config.toml
norm = "layernorm"
init_std_up = 0.0395
weight_decay = 0.028
Each number is 128 + 24 x the weight over the matrix's rms, rounded and kept within 0 to 255. Layers, rows and columns count from 0. Numbers have three digits each.

# down: layer 6 MLP down (transposed), 640x160, rms 0.251, rows 219-238, columns 0-159
# up: layer 6 MLP up, 640x160, rms 0.256, rows 220-239, columns 0-159
down219:147088121146100119161113144145097140140144118122093174142122102161120128063126124077141132092122096174151092169097139137119143149096133100146111149079097125133119104109093137164130139145111129100140135119128128143130138174152137156096115088154127070166133094106199158183116129131156091143122108138172095148120138127093155127131171134139104073108113130110185093147091105134128135163144080129164126135138127155087152113159129173093097172115185162148126167088152133103129087137150128
up220:158156131134105159122130153099112138153135122142104146104127102131096182142156151126122135126142121120127126146135110142086133146099072141119125136144119166127161136148162148171131175142095165110120097137136119100140121142142119139130142072085126108157116143152121119145136154130092116172099115140084096145162093073147148117102121132154187102090093106091153200117153107162124161132129078125141086113106126100174129099103181121113142117092102095110112147143086153164103132146123142
down220:119121140172161117124136118109138138138097131135100091107143166111104132095125138067095122115143152146101153079089121120142114128115133170149114143156126123200123203141138087122066131115113134159139158123122132129097158128101119130131114140096137119124126122140152145143115143143124113093131138107152158069149122137131136137131115116117141119089091133130101100156095086161125176125099163118091132139119110107090134115122109152160153085121099134135132146133135149134131136129147162
up221:133100144173150150071121151133103112139149108177082165102133110151131090110134101144134083093184163128114099144111156159140061098120087149159133104117086154144128140105131093134146128099159118123075143147096088129152144133146100118109145130112167130141145136114161123125115130159119107145142138129181113100114100173113131166142111105132125162141134123140107156155129144143165096089106123134137102125117123113123158150126156139116128128140127127173121115097096093122110129138141106
down221:124126104098112163158146123114139118118097128116113108129120168147180176199127137118107156129099126161191117151123143128097155152131158067095141135148178104121118144129143142136174104146105099142158141092110159144143076138160128151156095134152108107087105098126095153111118087122137171117151122130108116123136145126158108137115093141114107145140116119115127098137116140102147119106164128131155138142139134137115142115171155106155142141123123103082156131157154140143158136146126171
up222:150138119132172081133144118157123089147154170109113159174159159139158123073115140145118172112155133103148134119133132132117143160141127156112158102119164128165103122118080103124167145045135125117105137086118097137174106128169102112144141114145082114113154149119154133124124084115163145103133126123112113120154098149120130122120110140140144163078143165107153126210093136130148122122088117109150149142107147162157107108156088138165155091143107166118141122125147131134151136144164198
down222:138102130119100137070117134127111156180075143136107144145122092103153127146163121142112178186152139168112098127154119118126107087087127128087125112145122116084155097077092135111116127168134092125131114114109108129142148173090129169127137109122115120105082136180098100126141134144110125153143140102099117141082148114112094163129170124088136142162146108134109131158147153139151143146138081121097120120187119128143167112104141140156103152099125146141130149120084118098097135134098094
up223:101096162136120136102125074167097138121121138078160129149143120095110120123144105124120142137131131125152084173168162143132148159120167096154138140094125177147108159130093156084058099105139119133125172130150150145157136094146138120124074162122114137168144118136130151130147105127130121144120102116145144115067111091140080123125118117065151194124106152140128119184183120097141123137104139164137094162146121129090119088101131136125102142166090110162134163151120153127107137131094144
down223:132129116140172122162129121158125110120130144131101102140110147140118150134094127133139078138136094176114160106144154123136150074151123110105131100164125082119159117122133077148167161147148091124180154112121106122137145105131137131146136125130130119123146136146119077127132143125114126115101125128104125093165159140152132143112105166147113060116106078092100148104103092170118118136139111105141155095137153109157174154136104092154142146119139133075114109119157148094072097137152112
up224:137172160105129116112107097117127139148163141142095131140094120178160092162150098117112128102110126116113129113163101165078108121078085087149088092166126090127131098190113124122095111143128141100136149106109109120128137138092160108122106127142138112141194090123139119147111113109114129123161121126158153108135130125099107101135149079143143125152139098117125105135119141119133138128130116107114104170127171133136126100083170109106119106139142148142116113127121143125152114173159150
down224:100092114132125129096098139142125101130132120143162131129162178108126108129105152125110150162157151116094104104111139105138093122137185105143161166095137153110118117104104127167145158085127132117114108148131139124140101106129100115115178124150102112105112149115140128099141120149153141152149121129131128154118132134145153153139104156115141121075115163102112152111127100107118162101128117125105152121108119102129134092131089143121132131155120115111101113154112129163124148101128111
up225:153145068161127113162119097172097122100114162107098095134124174169151123131174112141136145130195112106120134143146122106153119123136161164104141103107103097100109125133109130147136124092108147118135139143132171093097113124160106141107102174094103110124150136146096125134119167136120141141107138112166123115125172133165147138150141090138101156119072103134065141136111169142091168090155131164124118107126121119110164147150121135137157126146156128157119174095161116120130106146140105
down225:140111146129125165110139161138146138154142120105134126070134111126159082108079151154127107122098134100190108113104150184138112095121107083152099114101118149090106158122086077088148112136133158093124135183112128120156131146140151125098135092140188139159099129149113135134142119132126106142100112113161152113115093104124094113120114127068121128165107128110140115128134090086116098127108119137172140154188135137140117131101166150117092099102150134125099154135103169144148163128132157
up226:156133096176106179127126084132114079142112157154077114139156111127140150097126121104108162132096121118144116149140163132156137127111135121107140144087126138155140137157085149149119127123142084156123153124151116125105120122133147096112134116143108158165159114137165173146119086150136133081085106134119121126098107157171146124078153162141131136144120096124141143138160088117117126131150133109174126128109141158131144134114195124126100122149109149136113127074117108190117132128137093
down226:164130151138176089175148138157132192111115143118161144125105124139107131135142071130152146154139145145095144133154121136135116101157121169178137112140120089123123123135179130130124119161129163107182118119127121125123137142122136169148148144101188101093095155149142092121129123106159126139131127130125144126138172149109072120134120133104122159131143179137135141113124092120125167146098132157133133118130112111121124130130093132136143166119150136118148131093113134082152131151188156
up227:118154161118135135128093141110127097128135146122133153097127162105134122111132112135140152117125092124156139146110132126126130117156133152130132094137175135110104103135130112130151091118140135106115122122142164112098169158141084154095141105123177155185104128112082147148113126125128102092137134120157134107100146115147088205103166129137112103119106082125151125131124168159157143095146155096133095131155160124119145132158146142126154134099124120122139111139105137138165101087134132
down227:131084117150121131165141124153131110125157147084126082159114125104157164133110149101165083118111130150097135092133128139125106130104147112183151115112130085141073150133129111120118122082112140160133154093096114166114102107121129174122108136124078097121114115089144129141131112134103131150137142072115135128099138153120147107132128121103119124131101108149123149130159091143116124139101117123176193111127120128126158106107108115159115101132121135134139084128137147132119165145125108
up228:156131161144096149136119129118083125123126079160123149109180130121101130111150091161101140110119101141106144134074119147113127129103103118156124159170122127128146159130116150110125140110124098113142144104146131113109100159120166131125127099129097120145161113164102131156118075134110153140154109133085114074125112099134123126105170159138166154123120117154142075135151146158120132142095154116114128103131111123100148148117106135084106142126131149109089123105134143132090117116125112
down228:124111088126167129147160136137140147131124162110128118125098101118134129171115132150160094159095169083140107118148179110148084113180146141076121141096121115133110137110147130141093139150115116143103121145104090180136155103139090116111125145117131138143076128114144128128129131162170135167123154142129145132125096152100114110098090131124115137114142122129097141111115124126136142132164087141134144123132144123122119104099108120151118117133141106135147118127113109130148176130130148
up229:089114142166149160118097117101074135118105118125101069116137133144123092108139149151118161172132128150107139156085118147187117120108113143153099115085096141127152115143117154167135160118162123175154097129145098090154123149128164158121138111112123139100088146113138137151143094141094099095161107134112160101117106116089099126166131118087125143080102102133150148154147157113114138107147135139150107176140111120094115094106140127116147105105130117107159144150115087150123122140115103
down229:163145124100068083145149160147148103170139135132138158114104134134114143155151123102113079082123120116114121096134126106088138127106129086138160158137119122123124156133104107114124113140115124102100133144089157143129115110129085112151100148104141118177168070120130132116113153139160158162118128127158116120133144141173135128118117140122148127151136113172115100124134101117123112156080148138105133086099143132140123150141131054139078126124093123138108094110139165101132116108127092
up230:102149094174155113126123099126109114136127130111112128134141132116164122147120155129110139089090110135117167134138139121131145117166120103107160112100138108145138149139078109163145102117141137145123151137118122121128131111110121149095133118127154113135158088119147109109123157118141156110126180155091094160154155090158125142203103083104112118117126135121139082104118198099082179135115135144120137133133123161110107172088116159169139093140112179155161103099138129198118145152139172
down230:151113109116099134139141087156127104159097133125141114139140078082096122132118109098120141161137118119167091113141148070181095089148162175155118146128183096118157138126137133121150154123113098135127107126136109131148162132149127165117117144144118116127133144153063117133096133103156118146164134143160134078127070134118161160100162046153139056178150132152092099128112142147127150141164106149121139114119154127144149121116136172081157110104126150116150154104072113131122152121123098
up231:147149136133127145091125195195109128104116113094147069118128106119116108083100107134154164121105156147094146102144104102139109143122128096131115159132126144108131109095125133111108140149133113113125125115106145096129104148118122131106163184100134133139106140122087124132122136108117121146082121083084082108145181172131129129118138134134157103164144110149134135111140111135105135149122142186118129141140117145126142146131087143122126126128152147090117171112120200115114145138114123
down231:141126124142149137138151096091113126132142130176106177129100135112154113135150134129149108107134097121119112145124155148123150168135173151099152113176140129141126135116143141144135128136156139119124126072189151150099123152160148114169118134125124108145122126118183161117153123129158147133147118123125164131112137088196129127131151149120065153112092150129128117154105154149111156104105132140113111144136147103109086125126157115133137125130157115149145118137145104078126111127112135
up232:140135139124152098119082101095097134116164112118108142136120146144165150142156147180111140152150152105132098153115129126079121159131188130166092110128134093115132126113125110125117158088096139111102147127129096143155119111113124137151120085113128116113142130147138109142119106137133133118123144093112054134109127094130077120119097141163134110147121119088131131094121104106137150156117203127176110081151126150120178089098088154144140137151107133136153112109164123162148122152125127
down232:130066106124138134170120086104121148128136100083141054129133176133136153158110146158137135137112122175095146182097115098133135090133155175115139127106081131130164113111146130173081097123184127148169161101125146111173092159152135131123108101150158168162136176117118117153183077105109124172114140135143101119103110111163105098097136182164122111102097120077136151079137158166105113126154124128094117115128121120138104048126096146112131143104114122092134110120158143099137157153108149
up233:106151084126127126136093125099128126123141113081093148143107126116148142124103118143151134124135112136119150068099145134113126189155103148106119128138125112145129159156146070098107126118053179146118133170121126126155145128097079091114152118186149150098119129125076111118112101114101113168138131132118175125086119112102122117118128127132109082093155128135195146142110106125135101138090140118156142131108181155163124147095133176128155122121131126121183147139081176123157169163116138
down233:126115120117106099081149090200149117128106093111158158141160139126176082127148126110137110101188120156109131124134042143120114085112132126097120121158168115131082141106083098167152174117150117169152103104114084152162110128129132148152154178114083103142126122165131109088131109153084137092120125079126098113129134127133112188124167123109134148114089177122089149115160137109131160103157148086101139135126125112135140118094152121137123133132138175108115106119141111146079121155131112
up234:076158122145105114144122145152118163104126155075140155116124157137138086100156113132122100122143093152148134110123063130152143062133137091154077114168144149134143112158132134126149135146105147162140141140150142089091134125156124138142171115103130098143141116117142123106134136143144074105162107123081113123131153177139172154161155128107168138102176148148116134146145160118104178154140115118181103139130161141168127092139150093145096072140098141108107093067141131122153112103168110
down234:111125116131158160175143191167127123118184074121085101106143133131147146126110125122084106113120123138102103089106122069131130125109180116129161161125158096123097116155103103123108144105113109079120138148112142142118146147120163085162114113124181146136158143142183100137179081096124099109080112129128106150141121133122118125102104160102172105147154123165153160129113145165181121081117131121133126217133090148102089154142182164105145161158159165149129131156135136102093152141137150
up235:131152125129139164122143092106126082123097129128069148151168136189116140112173110136125141138086112101129177118155106138069093180111147144073106113167165106106117151114103089139174154093107161137111151123114136154140131109153138133112142161140130170143137173098143110125128146102140113127076120050110104119153153137164122152133132145168145163128146120129113169165144104140126111114106142123057144104136122102116134065121129153170137152145130157113126118125090164138137143125127139
down235:112122139138112131142097085138112172099108113151142118129093131117140116142131128176155072123131119152126096151167142131147136118087110094111119131085127126125171106120138134092121106143151111117130116115143133097106100132116103133125144098137161121120126122107111120139142126131105147091145130166127121171108072117132167138135136138136081093177100157122133110121108137099099092134123108140138111102170124149135133121152143090119102152099142131148125164120165175086108090141137149
up236:147105070131128094118161109104136098148156144119134082153147126151146127172143110154126108133125106111191129143125127091114125133156146122128138164102138101117130108128132103143125186139107104129136100117133151101171124152107123109130120123147103132103177152127123098127165140130117134109169144124119125154132089068125136163110105153118113118114091109162116097141130145148097143136101093119138153139161162148090104134123098113101167141090140130149115119131124182127108126181126115
down236:155145133097095123133121150119160129107147095098101115125149105141126138141105090153156107128056122142154109135139143106078172133136131151149095151027119151078096112163140074154164159122151117074161144169136162124140106161143144109102147075132161105104123181156160109120100145148165129095139119174119176134102124162125111098148103117144126131142126117118139164155137130166112132110115126100158170103164164133117172124155137123105091109124122101142114145095118134132099104150160116
up237:138121098120142156112191067112089113077161127147130134121113078129143138129156107117121132154168122133149105148099121068106157121167099118136144164113165157150149128107097117145107158125118116155107123126114143175107105138145119110115083109073131078136120150128133137127153104153166122083099115091121106137160148150109191123130135096137151113117148134150148130149123142097102069134170091142069093122125067149122133123150145161151095120139126148130107158084135162147169174152113144
down237:151095079132139076113127142156099109107076089076095136137099136133104141134112108135101124147091124141130147136146143150121102184110125147128135058108129100141147159156161129113127106159071124092126134142101156159175136151163126106171166102131061163134142102114135129100145101131091124112173161129137136131143092090108149114121130119122095162103140169138100130131118139150139176130093087115116108122163123125129165103171092118097164165108114102143127176164138060136083113095090166
up238:105172115110155115086081113088136121167106115077091146108147101166131131134111164127095145174108123107135115111137106109134118143162132106132114096111128117143127194126122139125132162099129156085158128141131117088119123147184094118137148092082160140138096146174136073116149133108122130130121108129107132123112129148116130155134129113118133148117128105104109142137154135121143183145111145135117110075117163137128135126132120092154114177161077138102138075081109083117149143177159153
down238:178119165148116135152108160134143150112154157134138091108143111100123096152077124143137103109166172111104127110139171149142123131163146104082134171131148126154178118142123115189121087180124059135107113180117093118139115130160149123132125129113113122161117086108115166110117130143104129123115103120142164116117142105143108099153139131134106094165166168149120158120104155108121118098099082173149142158140116114121143110119135189088143125168141126116150114167124107157089153147116144
up239:141063135144124112120112149145139136100126064126117157112141136118134118150157147121149131123121152108161113158144119150087134160141131148124139087120125124125147145196107135146122155113122144127131136108136152102176114115120116102123141127141140087140171139135101107107110117086125137103089126133133126152146107164120122081095098129152155147148112099120112144129178209137158162131102085126119125114134116147127124143121143109118151139136098135091164126091106121152125149142083094